config.yaml
n_layer: 15
d_model: 768
n_head: 12
n_kv_head: 12
head_dim: 64
d_mlp: 2304
vocab_size: 50257
activation: "relu"
norm: "layernorm"
norm_place: "pre"
norm_eps: 1e-06
positions: "learned"
qk_norm: false
attn_scale: 0.125
bias: "all"
tie_embeddings: true
parallel_block: false
init: "normal"
init_std_qkv: 0.0198
init_std_o: 0.0246
init_std_up: 0.0283
init_std_down: 0.0283
optimizer: "muon_hyperball"
lr: 0.00902
beta1: 0.95
weight_decay: 0.0
lr_head: 0.00644
warmup_steps: 200
schedule: "wsd"
decay_fraction: 1.0
decay_shape: "linear"
final_lr_fraction: 0.0
batch_tokens: 131072
seq_len: 512
doc_mask: false
train_tokens: 1017000000
steps: 7760
dataset: "wikipedia_en"
Each number is 128 + 32 x the weight over its row's rms, rounded and kept within 0 to 255. Layers, rows and columns count from 0. Numbers have three digits each. The size before them is the row's rms in percent of the matrix's.

# layer 12 MLP down (transposed), 2304x768, rms 0.0283, rows 2093-2147, columns 256-383
098:091122105126108136081095169111162168141171173198185115086126135109101133151131117121151173077114155100154146113082150099121079084112142189151094081097082164147120110185156158091161152147168174140129182124120139093178147188114121103132090147086123152171158126123098077172122151081159180176130121182109051074113077153137158132146169140067144129032118104129109114102099137120155208120079
095:114112086140113114146130155151083200149122059152159094132197144155135115118094081128048153135167144131068146142141055166158131133125143066087151135070091148158055190074147123123128096169120169127090167137140125139142114146112104108152119089109125116121108132119150151172168134140126120159097190155149111130125159128148071091078163129080120148117146104091153077140133122141118140106106
102:063112096153123149108136126176170075150130186204074154131105032102175127106126105120180173116114163116110068088088160111183069149133155166164173137116120138124142125151122095088098153173029158148136154124069135115190111168104119112116069128150105169069170133134139135140163166166129130165140178120134146122141227143178142169043140164125162154185118196080149126093149104118118078111098
107:087142099175174147105079167100121140117155119172150148166214084165147130133081151097124081093105129072073161126109159147081118177124155097115186159133141089101154126129138124149124112153117086138152131171168158126131155136170117152178091100158095141156035101188157152092193159099109043140123109170153112100142157114122090133099121125128130165154106127157104076157155131154151129104121
097:119139135174123154158129082183075122061105137108070167165135113134124090166119090106154146096132117143103113152098108140188094122115137176179170065050140151140137130124140137105157146133148067116134127117144079124156106106066168129188129114178123183131149141143146138158127098110143103143127125142163140115132055129156073145142202147130073152131115122167129121193124130108160127070176
111:104098148072114151101104169132095140096184115193089112146092095134093189116138139124128131109091138101160092143081118135119139175121104148113102135120150105139110161109108139170153087131105067128075121119167155132161095177113139147135167071110154122168130112105131168092110116123068140175139032144181168144138159112143110165110111151119177128123133148104117156109098089123136129134111
103:107136161096139218124112144159122163145105116090168150135129125139097116074101136142124127145167092080135139144119117087140104135126129089093182109099143162118091208123082085067098153155155112119126097151188136133130169116128077184136104098114152103061120172087146144101091149140141116076084097148188155157069152106130089135151150121150194171093100140072058129120192131089113124097153
103:086184106143188131145187116143084099143136074108111137120117119152124119115113138153164132176121090109162093205090123132165169104171170120114101090156116112144118087124146152197089108179172121123092109141135144150090168123190119144104129125124146110110180069068152041118153145127144156112105146134155113122120051183173112161143141150123130101117184077138110110142140116142144161143113
093:176208136155124133122107170127130137116148110109123143081150104079173136113111148069130132113110088177172126087066152095151139126195141094171137126104139078120071098160145119100104100139100146151125131099201119141148110160115128106137110133174026095137166125146138141116090111107128128137122183139123163144156132085140147153149203150180076108136157171159236192075102070142110138123044
103:121170126157135102152134159168133116085140129146103135059106129084067083107134084108154125106096155150137086106147121122152107079174104117174153141108123083129153174125151158135164086160132082130104124115094081099183158146145137107173155141103152098114105101128157137061117160045147114195096108123139114136168125206110150095150189131131074091194126112128157126092100118138159111096137
106:154062127125082160146154091159085147112106131167139033120096139149137106106119140113072119208138091165084145157150141141152095086146109105149148087105138108139122138175120103143125159111084134132119167210099178123135121126127115081128065100174094058197126118105146136147146127148163114073125116183164108156121135133101093139133112172122096148114178111134104147097196115096074137141075
101:129192068169121133159144133121117154078096125138098128105088055092134135116127126123159135206091166147133099179132180111137138115171121135115138113137137172106130167104130171187127105177164103117094095167070112128105161145141166170053118063163167107123111182141127083131163174138126167147152124140128191135142137105160151071047110102097182126170152161050139115072120158100108149101109
101:071116116121189118131131072142193162111096092155139065120175139166168169147105116111100161169158079146197102134091110035163131110128084109185105110104030120150055111134123111131088073129174117071156043156106132088069124114185166145148077196081125185116057165095093133125140116162152128138147167108196147107128123058084185120110105163115087068119148107119061168138089057153107110144229
099:120125163130114140169096172130110162118157108081093123139107127087138135154106170159152146119173126115098170125153151169178141105115100120175129172090118059191214174126133139095076181122092100109140085141160123096105195140155131112131134103113102102149109130070146114145090147135082081157150131141097137110104158113104181134149088119082166127131116150164100134089127203189138103135178
107:143077139121145105179153171161118148203178083134128092098100011077078101061160079166105082101136165105152089151078090114109142132151085119127157115132184087077149148098175157132148118133160096149154102112135162107151160234117136089097133116203067131111110115101154125124153128145116122159132151103141109098161197097182124145162135156126111127165183108121137108132168116120110113137056
115:111132188114140094133180093165129104175063123123163107104111114082073126193134140106106158108112109200116129129084095157139144099068168102083118077145118073127128070141182113142112169182112065094105164121083108103165112143128121188121128096113147127152162141116181066113077095154141098124155084154123137132110104145115138152074155153170162150158121116116110107144119104168123119145090
111:145161071105171126099163141144133111089180167187106155085102131136132122176171142091125092182115082172132150156117142144125127118058181149105094209131140124127085124104127083120137153130126132096126118147119143156151127151044093125111159115155129108094158127033197189127111156126100163181137101189110101146089139124131137105117110120173133077105083149169152141124119149181139131128094
084:117156152167142145118132157108138134097081145162174146118135085136096149144146124118136151142191131097144084134119129162085136155086126119165113118171153138188106147042184092129184141092131092121137082147137120128123114095132026093103132134128129126128123154114116162104082124121121158116102138147151146152156155107118122133169091121183086123106140104103141148105123147101064149127005
102:086103107235120164046166101191148119092137142088097136104182122139147110154156048183118139108141098210144160149114144139122103099073145134105199078105093122151109132133122099164155188155152147136108053105112169105107185129116167168120148050141139152101163143182136122185089124171119064141109137111131106168152122101124085137126114055108121078137145095113102185110126151146159116094161
102:175123130152129100163154128135141168148059096152108133182156115122100165202095134125130158110165106166164146148063154140159147120173139186098131100116113148082125165143070094151180062168116123103093118128131130080099127077144156169104138100166105096141145090097078104090074196104185088113092135155142171128121137159128037186163162130116090124062130159121128124147169131088160126132109
108:163125113100138134129145074090182128160070193101152108061111132161140150100124173166100090166174133114135160167160103159150174141095126123087163163196132133136102113094085176125093096127189093146122172108145144061127075073098100130105103117093159108214091105126151166113097121127148102134063166131105132114068097089126148129144091122126149131082125164151091104125139173114152141100127
082:118125185174093114125139113136128141136131137091115181206109183094115064127116146186160131053143181178159110100071130088131111138077113069112127141086154137099055161171160105107107150088101123101135124130172152177102077185090132145135164056107170107151188152119151061124180155087155159123136081132121103093090142150122130121106109187134149147183088128129156130157134097153107104118112
105:114118082151116102133129144123117112101181163078079157095163142094061103122130132097159099129133134144097161142151109155145100141202152122114122138074070184170084090084144149108158167099169158114144129156129093090148074079137092182123128101130141145140108094130132052113160138150178168102125127059134164142083183162112121110121055152154222092085176040135145201178117087114133137178069
094:099098167144136159093157079148131139123106158108134131173090186168085106128106172104134090060142110118120153080108132127170142156103181089228122112133159140152133101172119143107129111192110156081079113162200060174111137112168080152179125173103083108184085072120111125110166108103078086159122100120073155098145130118123154126130095101144076119104151152114122147111123098101156137112109
094:119132083089107110081131097116167066158121131159165082146175186127128135114142203122154135139099147156128147134157158160135098122095177122109192131076106138081115182106152136141117117188095113112143128124144094137167127126158120145086127142118143108100098120143074151136127156129176125089067148152119101115097158048127162125157158120128089150159103059189127141044129128096154186127133
108:143100085098155118133115148119145158129135074172173143057037157139163169158136132163140120177130167156092111077071119134127166143159101144166150123135127177118043072134182157122127089122158155115152161116114121140170111088140160085116133054105138148132144140077102070176116176147172106166132081130087161094165147091186150079120196134079133079124109112081119102143074136143129159172130
103:168087128133121163114141133065201131177136144114154147164104160215104142161159168155112139131164171164147087124140191117102083117126095135177099139132130155192083134087176119119113147140147167097133144043166176189138163071098144145097124180160071155086117181162126107170174134107107126066083132100127138069136087180063077117158129125131152114121134089137132150094200166162110118152150
100:109196108116159157132165134156061057149200170144136131122099150142140132122065164138108204107104112135130126132101082151118109111098090123128147104159204114156107203118156098142148140176142102161192154156090124141146163113124117072149123092113178140133180097148139069095115112081125161107149023142178144092125121159134105073117088169137160133205145103169139136126103200108167137159137
104:088129101181121140130126107026051100115121114195116135078132169159125112153142097143112139105115142133177186188142144084099119136110115052146145162135115102183173182136168123156125124090202114103157107062159123108152103139144079090144107163141139169123107137062139114169169107104140178174095117139132034165141138125154129100126183110103134073088103084138136129140163115130099131124129
087:156113126160105119136169047129105090130121128149110148158149139124142156130111166159142115100172097105131144131114095142142121181114109092079156180096124110114096147123121180184098118106177142126127176152119121112161106171110132144153179141122131058161105139140138094039096121136139130124177149143099136111127135159165095144097088092195183146151091149060112117154124183142194127156085
093:112134064115118165092167152210065109141198056139156150160118128188118133100151130183151128087126143122158126073136063132167075147119164079109126141127116117135126203136097078116156187184104104156114091136144172105171123110156132114112133129147139146105129165129117060159142135143126124103120124143097122109088120063130161167118157134057137140129070133136134113165130191104201153082133
101:165104092173148155096111166160081154132149085115123108150102110092148151186115121143158143092184188154109146111128109152157170166185126107178123159130103136123129109091090152127197116105189104130139148085151098149088115181055114152104114128127128063074098086127136124095133066146156155143126179145115119073126093114062141058139172153168088154114175086152128166111124083095113128058000
096:102133140209091143118138111094143186163068087129103113107136133104151098133101064093169088086129116144089095164124122128174096061111150130104200159173136163121130148079110160108195109141130144128103148181131135104107141107162147146135128135143115122115113132097139124169000094130162102070103128152139168141117127113134142140130118148121151158130174105136118082173075138111112140173105
108:093178112170143181108124103160178107150159104078171127106091135119132090100129169139142110067134100179078155150163114143153035145113119115121145138153113148111111148216148170084179103130147109126155092173099208177163146129171140096034110122125126103173137178100140080140105122122128092142159143160146147099119086110118132088138085188141130120129169094076148077147123108138156199111108
105:120094122093137141167157124158189171086165139163073141102037110184164149107088113138095133084088180129113067126056092142195098130053102193072139155184124063187120109210126140179153101119113167078152140106131067133104163092177128114088127119163126146144168144099129151124113044184083126154129102128098126096128098100153156141090201114117140154137076147150091111164144072100185149144123
113:128149134113114105104086170106114060076123121198155139180148135127095095139193142120111163134119106167172096072116127158102136139153125143129123139147141100100048123164155100115155099185081137121128094085102103168099124170128097126158198124133067177099069111239088146074144082140130096124167141176146201105130082133138107172109134077104174102207103122095078094097142099104153078131115
100:156131153152131106111192147119170090122078157175155106165197184186150116195133147087128115090081147155147134113149126106095142121134095097150115134124096134131107103087142171198105142161109170139096145152067105126125151170130102156116087078173099154163178145160093135124129090109116164097085138147147077141138145128168170150087156121149145100109136139096152140172147133115133147160000
113:163134095149087139185139155155102069180175124057125119088194086164122105120083150096156122063190093156125109114129124115149127168166130117131103165128112084124118107125168142145183081075157155137131171132093149146099101148151143114094126131115153112090118103148166161116070163093176128165158129188113132164077115065115119078093117179202174209148187123076067138191131158184122134143121
095:130133165147167098158091135167166126109120152112128118112154083136182157130177128111089099141157131181143174129152110151116104139120092170160187177140103136148086164027146123104130120149100136121087173152090152127188117110176181095163111139155093148114150133105111138093073144080058095138130081113090083093059110170159067097099106162101142187065157132162106087122148146144140129096115
109:080138117151074133085120170094117115160158102119092076140134171128098094187158060114128110082161135222130200116117119145067131104132107150070131108172132192022161132169154122150128108142181128087123166130110107115147078078096117120170149126125190108092165091136144117125159138135128070137072122139169140111139099091117155112193141082108134080110092149108126150123118115116148156123115
100:134108147133231111086117128127075108103168117116133139101121154103149084133155138061153141149132081136062071143128150163125116093142102134113155128168142175141130089132117095145129158093098074147151076125070176154140111143167113137112133135109129178082119154133148177105175108096139126145127158100124097119160121173106123130171077114145132132115107195176112128124091155120128161120000
116:130157092131096149093109095184105116158128078126048164101142086105145113190110117090126180125099098087066113148106152150185141148137077149117116139115099099137150153063154178114103140145149165097121103139129191112115153148125121113136140091112128146129151134141109146156123155175094143094093161079119126141124113079132097140093190153164111110138135146121169084099114106106139079092091
107:097157136119104092163106112084148171135124088098177096139141152128146167132172125128192169121161135189135085133064110073120136138115054134141129161119183151134158163138106156160097122149176204175113127156134098176113172155137114095140128147100129160177160125082117144154114124148153140116151100144168121125100130141103142156085149082123138069131097115121123131072086180076140167129173
097:130047107110087090131165116107158126167091147129086155172156109128174137089183104146148105178169182116103199098097115084156162156132127137170168148127165172142109129128106151123168154132079091108130148121172081166105108148187090156099151097146159120149146107151167170106071157145100160136113041152147137097139099200128166103155146087104117066111182064146118099113051147084160127142160
107:089118211098135162066091128075156100147133130140164142184119146167108096118075112171142175083108218098161107164122136132146161105070119108122103114160082107061082150125163154114095063159144180170088103141088126154148099045102126110133103062100042090100171087133119136147102162170149155158092153175153165139120121161166040193096063139132152130099079142161120115140119144156123112160115
099:173099170170126112145118185090121059137122114144108136151137175150121125086129129093114185124147097119146142112164124164215127073144123097085191089153135159133073042069131098189121061094133129135181110151147116147161085134131119167077134086164158148169077138189170133138126134119134138134149144100041156057108163119138148109138149151095141123111186204123116110142125113106174107117129
102:089073125145146138134115142104106139081093198099100073148078032067103112109125153068162092138152174138071109145141101114181141189127142100162174115091131136108114095136160110134135100078138146109156162157167136123099056139114135107141148073169116202135169119150180147143127139134158139157124081161145147102131136178136081125134085113114092155150090157135131090144120114164102186136084
110:108162087105081169164111110134112149114121135134121073127162120137104166124138127162189150162073142036151124160148172057131109115148079155156122137131148091175150135068154130133183132117060177070188134061131144092109113157171094129135110199107073140115206117134147126165129099181115134167117129072082147161184083169125105104115110157153151119079134165032161087124131155158162115135115
107:120116141066107151140101122190156105119106130142185142162128176170131150158110152155095109123129141110141164108133127137103160160075134091101058135179140084127111141134174149094041093073185105156068200192166142061108108172067145110113134075128135115175130100108141157138152186203113097078105144161122116142163150106098089138099141151089102138133137185123130182087162124189133169204039
092:119125147153106140128130129148140143106181080149165128145109129110093095131173148149113187134162116147074162090190105133134094083114198138111093141134153157148055108176151103173126158114168118127134131133211057121100100140059116087118077138095153147112128120113161080071085139117140074162149137184154053147111167115096130080085134156131124132118142091077068108095127087074080118071111
094:089082168162099143121191165114118107152211074118140118100104125145149120160143118098127113133157108153094122092141116110126128141169114122089087149128081172055144134093132140106129118156160107132131089147145132117124115118085160109158156157101123075101162078110065101088091155112199055135211077187174129194122145121082184102130144115137064102117082101127101095120125143090169117153077
103:134116167103133106071119139122111147086221125111062131118126168090105104175186154085161099105091129110112104128148117154171095149166101115155083108126106117084085163086135194130080145093165120177153119185118151173092143107133111070111168129109127140170102123124097076146092174140118169128140104142154143156063124170103091115171113099176162190144115080130119120115183185147140150120104
091:163136119169142126171152160146181148097067145200136095025120137116120081189164133101074143134145113135142092155080109081136100135130129119113099161151162129122096148130164087134122160109092125088138182162176099106102137134111072108168081161135136128102066109101117114167132132154173169129136123096162083157093186144139141107115116073115086083123183163119071137117186104100160147126100
100:082113097145092173107152124131135125115129146130082120133134099106092134140198162125077131136088125125131139191124079059143074106096136200137139069107162133101104121174118161109083136123166113093149102138116095136070125146126151167136159134135174131116071199090142087160162154144079112109083101109186115096126104144093113171118134199109143102083141151123125148150147163166139126100106
097:118129152114089138122132189169132074134109181118130137136078119073087136146167115061110214126111095155112125155092127130145130101141112132105152118105188132090141100105171168117127109120103110158177075093109107158113155094138124128110131083041131175115084112166120136114149186146119191114111175154111109091077126121105141114093065154121091116176173161162162128126144160109144121045000
# layer 12 MLP up, 2304x768, rms 0.0283, rows 2094-2147, columns 256-383
108:192167166127171057114205149113120095093078119129125080099157161121115117146108080164126068132164100152098082126137151097050136159111102118117165137050117126096084129090156141144102122194118152107140144133046142097129076160098158145127134113142144138145132119161088178104143094126117162114118108093157237118069104131131099091159088121127147128155191129113100101135134180136142188194156
092:150151163063168179114146134104082147101135178159132111072105079150139150149161104127149113137095145149105164108164178088125093192113177124126128143071102154155123113147144075089164182103150111117074131167130051174106135142121131175116157159079109101158170102081134171136115146133125117174188162148131122142201181188137107121118100076197114147172118127173129087178128117138091130142101
101:057164114160166084111099156164098106146097092166082155155105115109136132128153170122068085144138059110134149136111178098073117084150077061166128173153188090171124130184109145089105112198097128108049126143133162144161081127113107154110124125132168147088113133097127113129093106070115146058034110114131142161121167128102179078134140100107089138115113122105138073101181152171120144098141
105:115128160150095097125079103112101056133090150141144179121130141148156112149150134143136085129071140139101131143136137118155144149125150154108129110140147093163098127077118141104150116115127125105068121147128166178092106152072087117168144152137135116113115034169095071112132157081143118099199155171143153111123093146084068126123145158100062104042117132142098109083127112181133027137191
100:179120146157118092099178153095131098147128104119081119117106103121121141169166068174165187161148188099139131143111084123159135115157117087162115106109145145094118159119111112116155096122089172102173125175088125131138106127118122199084127115085133069051163134165103070222153152138195119097150167135129109093174168146083143117127122145180137116066110128129125094161125166118108136073103
107:121092167147155151114112115114100167103106113124072117107136147162105109143089095134184135170111113117204102137073120106113161122084105076139167121095132180159133100180138075154131122173116125153154089133119115063099071145108162157167100136091150097115166117153188123131163170095119111095114135126178167162107070165098135079136099115136079136157129145140120136055098150106091099133143
121:078205128098170109061166068068124116089130073175100181119115127140108103132141111063119075116142138137136070164075111109114137191189103125124089081101152154105093120132130103160100120075123137086067158131164165073098164132139122106117168176143142110150128201118152072172156129147089159125117136130133123196131100149113138087120156133136127139114157146139139091113126122076123116154121
099:095155109129076087097159164148096158192160065149125087139206094113103100136155089109137092053103120145084143074110149137147166126169206099171104121193101184106129107095111137105144123125110075147077135117148174101114149150135156100149109122099116128124127159165082146113093155157132076065139084095118128078138115121178121168101088116163150122124096139142108167095134133143094078162140
100:093159133092110134154137110129136149127104142110064107083118121081065127149115116147109122096080082116157156091092191067080168170098181107109089095083127131159112182154140104150187104150171089162131156158169111151066157137102069091139154132137156163160160121096119100098151119103163143114097145114091106119128075185123160116051154100105164129148141150115165181104114207152086100128116
103:184053105119141146139157191120111154143117085149186116145104125126092165105069102114121055105164123170123102117104061115127120147049153121124071100073123121094087093129142083095139095096156121137126131109114189119201118087101137117124144108110085103146140099086146182161161086092142137181173139116078148099161097136116128108103110106125182109137130156140102097136129184113181134132106
099:167117119162144156106149100121103090082135172137147144149128115155112139198155154149109102144102108122097156097187215130138140150064191133108114137136113161122045109158097158118087134088114100125175167126144085106087136081093106142139148142119191149160145078149122118110137156114107103142112130118138108091117137165151113093085098100159129121082146182147132092180149188114128135157093
102:106145123146121130095112126126124113150073171129089126077156206085093125161148157134139176126104178140090142121150186134092086102137117182146197130097154168112071064160144094088161160121160147067119144105104126127072097110091145138189142117115131174113078118141169070163148095104163166151081112132164142145109097127127125117116108082125167127178159129144127126132135169167149159111162
112:090113152181125070107182095131129112155159114174126064121143121131054073108168134102057122111148147117104076099116152170144110187121144115110162181116120140122082084102086141141117106174120120208179087091191151130154102114099112160137159136122201140151146076127103164157117138124124190105198144124126169163155136187148105093147100103166128131105128130132174164146156135127155104154169
099:116159111156115113135136118066070082114094112151146182108119126127079179146056153122138090154090136110115144090092097143171054146117112113126136137148163072102133129136162071116115121139100113114099153171111088090148115124147165137140128105094115103184208169139086082187100196103095141136156119132096105088091150070139106124042165147087104116158120102115120131105078101118086124112155
100:118131125179177131098125110170113105137064165108170101157123068120050130137149157155074134062102110136086155151101115155138152135131117148175107182114120136041116147113152084123181072070163038074090123118126131138080123088127153113080142164119091121173186132135126119155126126102128105096167116097162109104150111111093108145145150182100142116116151128105117141098092124118094123131128
097:110124071164141180137170128133169113121094138211145120070129127155118131142154097132082118161059130147126163158154179143171108153171097124161173136163080151158157088103148212157123094077119166132090110130126086099098140150169139149164104137052118157058132121180120105124174120121144196090146143094136091140155090098128089153126155146150168091114176098150143115138161169189115111093076
087:198109151117118180085124132136081123112159157140134137112123210178078116147152166153105113085122111104092091145144114123130181172162143126156129158159182182097124113098155089149144097172150141049178094099077111109087124098153161105130141136140114155155140123140120129158108150074118130153166094110091145129095160095132089092137077101127173064117092181159230177123117119098140131127038
097:108106160135121095149063156142105119104131071093106128105117115099115155064109104122141122055152179169151160164098175135109165120087087116100082152071129089103115217144166106160126156136133089123120020152180158168147148137093072068057138138140148123133117104149109106110145095173124138156146166165116103149084088116154128100161123162109124154187115073133121119161196139106117116170162
100:115168157170098166126117135093173147080142134108118129132089154117118085154069115111110120124148160094090124135142098133105169132101184090166134133150173142123157144120113156137175149109118086107073156118152113108144126167161155136127106102140155172071139202174150200205094125088112111105132178129095109129095045107162089141133077148154177146167109093133100166078151145137118091153157
107:093117118133097091132102146195135143112106166090100159155129116083159104056121164178158177147140132150115109178188151132120121168073148132110133201091084111152113092133093153083107164121140111142101125111182170152143126148191155145133158090033142084138062142155074145112109130134141123100171133195101152124107165123062084180162130126139125135106148162132104094118080106140139072112119
087:133139164186140115074175136135166122186170139130122078085129160109137099077151120188132161146120115146159141106087145104088119088168088157062176137174132178111177126051050127137155122082144132101159127099125097113095150114093145181142053058074110168118071144125066121101113132107067115182091155157089108089136170177120161036159111196124127099168155098140127102110164136140138191122131
098:124114112179113138106092141088151099106136113063193157145184082174102112165075187158103103142102083133128120128154137119078122096108101121115157200103150126111132178115131090127196131180114147111066138137126177147154127132162152104151135171090142160134091142138140119143086110082127155102141136109181110119209089090144198123120146121104043171095225080062133119147181179155138120143141
097:117119082130124169101146060154146095122112149166143128101202167142117102112151136103187196160105054102103128104144102100153127101136095198139135055168117137142072112121108172180111105112094105117162186047114182069098140125133133109137172081070171134110126098113104148133162167084144103122132093132165101161169115109178139147134106086120096163098055037171155120078130135134213091080157
097:142130130110127168161125105085188096137181130123112149104201137091072202093140201165131136139090079116102073097100151172079132137115134156094059127078133106077089153082172119062147110159103186087125094165120145114087138133131131152106055132092132114106167122082157085156147118093181110103190187150061088119124115144152098107088176113151142123109174125110099135116171151106111152171152
099:116111129155051110084127129150111126132097143189155139157197136056141227101105130157106142076177154156139129057145131118115142149152109116130182080109106106140139092102122138065136146128152116099143078138099122183118199141115150195108124183129165143120158110113104125167098084161090087151124087179152164206140156096151107126179104092104109139125106179126140157157154143131076157115128
098:113196110087166138145124116133098133193138071123152102086172149076114197115162152213113159126164135124148145118127144129153161194149126117152104195119202114135100161163144143133107101157119165187150145098205073160087120078117138160167149113184118163154101119111171090127155116084078111122121082196077054085098169152150125137067107112099155067150112052074107126037121142153095199157126
105:150147165083175138090086147120136077092133115104110097115146117068170145147110111053075184134091175160130161134160127096201099118117127091191116078172170073205150127103123147142141147180152172193119145096118137098191111196135118090142174099124107130184086158133066141169184065084116152071119133117081089097143077122127130165120113109117148098168163070092094162099137160128114115141122
102:122062142058143171097138148134150136111097175107085142202104075147092131112144123209196160155099103124161115168122144144048147175167108160115111136133113084101088089153144063120091092161175154177129126181088118111156167120179144106129158120114157145138088115126110185129150096090163117162141100113080077134089125182142165104161134072113152113128118082089163094162144140091145135191137
088:176117164139139195107138167091129118150109074076144099100120112143132123187149153159152112135107148130199090104142145190159128199125141082152073103101176154131098123162136177122120058149123152108172108086168127137197056114086085122145181145135179177105098155135128156051119111146131108122130137130114152131149143117141100157153179173121099193135119169095163103111082137159115133150132
094:090154199121113103199164078112130169147131137167058175063143147127126142205153135129121157052145078116047162171112105096140089150121154146124133133116152146143123136109106122092135119066156081134162190141131200138113125112128113122094085117109093120116167118098122105109120091125193087131098137148119158098206156149119127142106145102112206167120144105127181143159166107095099132152134
101:161079098035134163153114139170137085095127144114141117082138142125144129096137141123151122107093134100147163107133164112072144092096104115116141179140144107091125098142112047111121166143160200154114117118152105108071166108132149137114074141114131178121144183078116118121157166095159127179145127145101058134146116130102114129148059142099088146118154082170063141102129171124126118100075
096:150186113163130149137127139109136113138111122123092012050122140137131129129157079113189127141135134140128093089076162182123156087117131066158222155167117182126096135115126127075129123136147152136100107107133138131124101161088151076103144148132116155181131130099107119082018156143076116144101131137177056089080162125149154167123160046126148120092156147106136129083066160108135076131150
106:098126142152159076119117105153164118082169127064156092128109175122068171083169142158196148064150188068128129115088122110114177082125117121150157173144093119134151110118119103095123072151094180137107105121150121129126089180096144078058153112189109124152166118098155134116156107162088141124192118069077127127094118133116133156174089222102128083187130166144128130102161149174142123120171
101:195053164168103111115110150115178116121128119082123113123178131140146179146114116095149114132111103092087183127132122098112126135126117227105118090126136150109165075106102121163151110149100102109125139125160098182094164137170105124079057157132081100216137102138092109105195138131116116071151058200110079132149084142168114182164156166112104095116133152116119184153187129134104101146123
104:144192220164174106091080122066092112142108101139117160079129142134134136133082078160110077109127124128137113095111103171088120136130082055176094140141118160114134134156163093100107069205170111122128129165150061166152134143101160158158123130131173166216120080160159131157151148145154113123090100133095138179161163146108142138191247119088131096114080109121137052102161154129133168170121
096:145101131155176139105107146166126088176165044131125152104029151098119135110180120120106137089069089153146075096157182113189085127141071131159165180141154097048123102161119145143143146105139118127141165043163133167092145118105086182135157161123110111145059124139119093147062134136154135110154134122094068055157138094158084110154097185098094046172128138163111114135083111134122136049107
107:059135125093125101125153099088134127119163055118087111120092137123117066087154114114150133231150132124143145122058172115107123169118142191131083065136149138109103170141137132206106097140117167115193118116145161095155170131104146140124170175118105188093127171121199075125153066150085171106131106178131122103174166139142071154100176166082120157169095169209073163148148205160164082117140
094:119143117056114107142151159131202157148061176060186167132143159103098151121139115124135165137055141107140166071096117142149156158096124157176144147129163092138113172112124077137039145081102108130116067074097088084121149130153083157126166121115149067098123145084090126102152078142150161146082155194148219075180167085110126071138140134130139100155179141167143129113090157156113134137127
101:108164125140151135124146128202091160126123121132119111124080152110153109144140175161097128063109153170127163152081142138106110115217115167160122173198142085187139088128091176120113142056179119117117143089090150119146157087158144182124087154115180133162107109150144108074103183125078205091135153118128091093079152173056126108139133131159112124114131103095098114140087148130127146195106
099:161116137122125136114122089137139102136106125127099179141135110089132141117133154130144168177141120135174203100171106132155099094190102081134129122144080154124113087143110156111105144136118177063143132064122084138087149115089084162159099115143097083128148113138072096116145085117089149071129124128158120096156100113142126137082193162182118066130088120167062053114121163137132114113036
104:138083182166150119127133093142095109143124146062194080139100155142170126119116128124140133147067177181118133120167090125111160022131138085122120155104109163163093153145102114111143181196178091159119170145173088138098126146164098082149097103145058183163140124150137112145093102095111170141165106095129125102169093125111158073148108137094102126117134123131129138097164214064081128192121
128:100137159178061137204151068157126210198194136124190105165119146116107112116131100139147158144128140115157134146083164130130076124127087168092120143138125127115168150146160154140108090128175134131152098138114149100153122077148111120115130166098105112198133133129141147153114086166117124100154185152132128132130175143106124143122111097108129079162134124112091104083088133106101105144145
096:157146113110094069153093099089059084076049141114152089112072195123108097165157122112136096139172170144118120117087140181177132129093117156147176104107131161142114168125180168148164167080159189150100107185093182157139155142100149195139126169120166148089129135060127145164161132132104123185113091164134156112091157187085092024036127137118118177083085108121129139147126139133111148140150
100:056169081149099147140139135120050158075147116117117080103114133180134142088220149168085138132120134171111126149123149165158107105087175199153060164131129145132150192138115096151119163137109153172129146154128101107165122165086148167146138134064073137106077078162156141153154130094154155130099077106115103141095086113075161158147158106138150144177105197082172094149104115041123114102100
097:162130072124141177136161048175088117132111167074121123131148112176125097148097096138122197095147099122148125085103154112135160098122099069095155167202124145110171167082126129121112123166141174126167112106133187081054129138137133127100139130136149122153163088107128122147116080083113100174143142200138149105147142126095090107095153179145214093134096111128117146096124120105137139211102
104:067109101131158170136124192136131099127155101096074104125153125197067155162136087086118116106060166131098137121130156193078136129155123104094116155123107146153104126112094042114153085163088191044197149157164143116089066112054159147085146129131106057117113138129131170155145142097137091178089124127123179148124124120141142122174212117167121173162123150134154139158136121117137102145120
099:117081150156186040102130140175149147138118138126116116077097151132150058162138108137127143095079107135108113177109158144117097121165150132101127140138142102123176124186108153103180145112145120066093128110110124127181116169141107140117117145151111071128160106165102181166097110117160126121153073100077123139106126135110122109109137130146151064096120071192140125131099138100119110081122
105:133143127067151115096139101110119104154041153166167136120141100122125121108089171074166132118091142130113158138120162147115131137079095122071102145129159121129116113141159176141104120119164135094105136182176110095175173150140147139155160173111148150176136110175144145137132187127107105118193199123111156133143104165155119149102095163124173095084137153166134104146163150090176146111157
093:119154125123088158058163133157150124122109094138096126114118111156124210105189215103098108129160135119103100169147165101119094166147133138090094128119199139112131137157162066129099113137144150135106163100090138155160123109143119153141228125195122123157152112106157104120072110085064144108111139122124107109104147176107166189115163125152193104147147129139167161061117169139129097107105
102:104115131090187127104076096141127110121125157102180118123040096086104103080137090094091142063055113172141113124120140185173146062122209149158034144176156120104149125121149200096093080135116094156197141167157143136149144092179146103091130138075149139177121180102164135098090136058078108155160154132096122093103066164068105142121116127106145100108126097114144106075097121123116137113119
094:122159102151170086109147140194169151168087111102146155112059153079123143098109077112151116156097105105166118131138176162141133116123172126067164174112115068119140140118197106166132145214151130148101113100118101182071094166130134066175114110098094121132127122139161140152036115078118102161116119060119135109166192139132202109087130136129134129117115099087154148125161170150159136178136
092:104134140175108132148111095064234147145074111025152120155142132121104080138128168186182132149110140115124165114074177123049128163137183154173199084153120146158089155089088082158124136143106141136129133140128100130166157103126176133163104165123153104127151105115147105136154102113106157139116132107123135122179155066078063113151114164132101180171117130109146125095146120138094210122136
102:140211104133132150094177141232115070070200049108108128149159138115154110119120121047119094131170101121137136188133100135129148089104107124112131133058141107121110134085106126130098109155137171129083128150125181151041178156161101127153105087128125155129094154113148102147123198170177131122116087187111140075213115136100166099213168106079159185145103099099143132074130077088097079167149
093:147189090126093159135134093145110156178204142103113050187125111113140125138113121095119108186113104122113128152074126184151081107141125155154149107129110097096153164063108144136124182185100095096162135128131117132197157116118118152083121153163165168141118163117077139147194107144118118088129138190099169171122116130109122174166151131171136098149089113140058169135105131106159099116115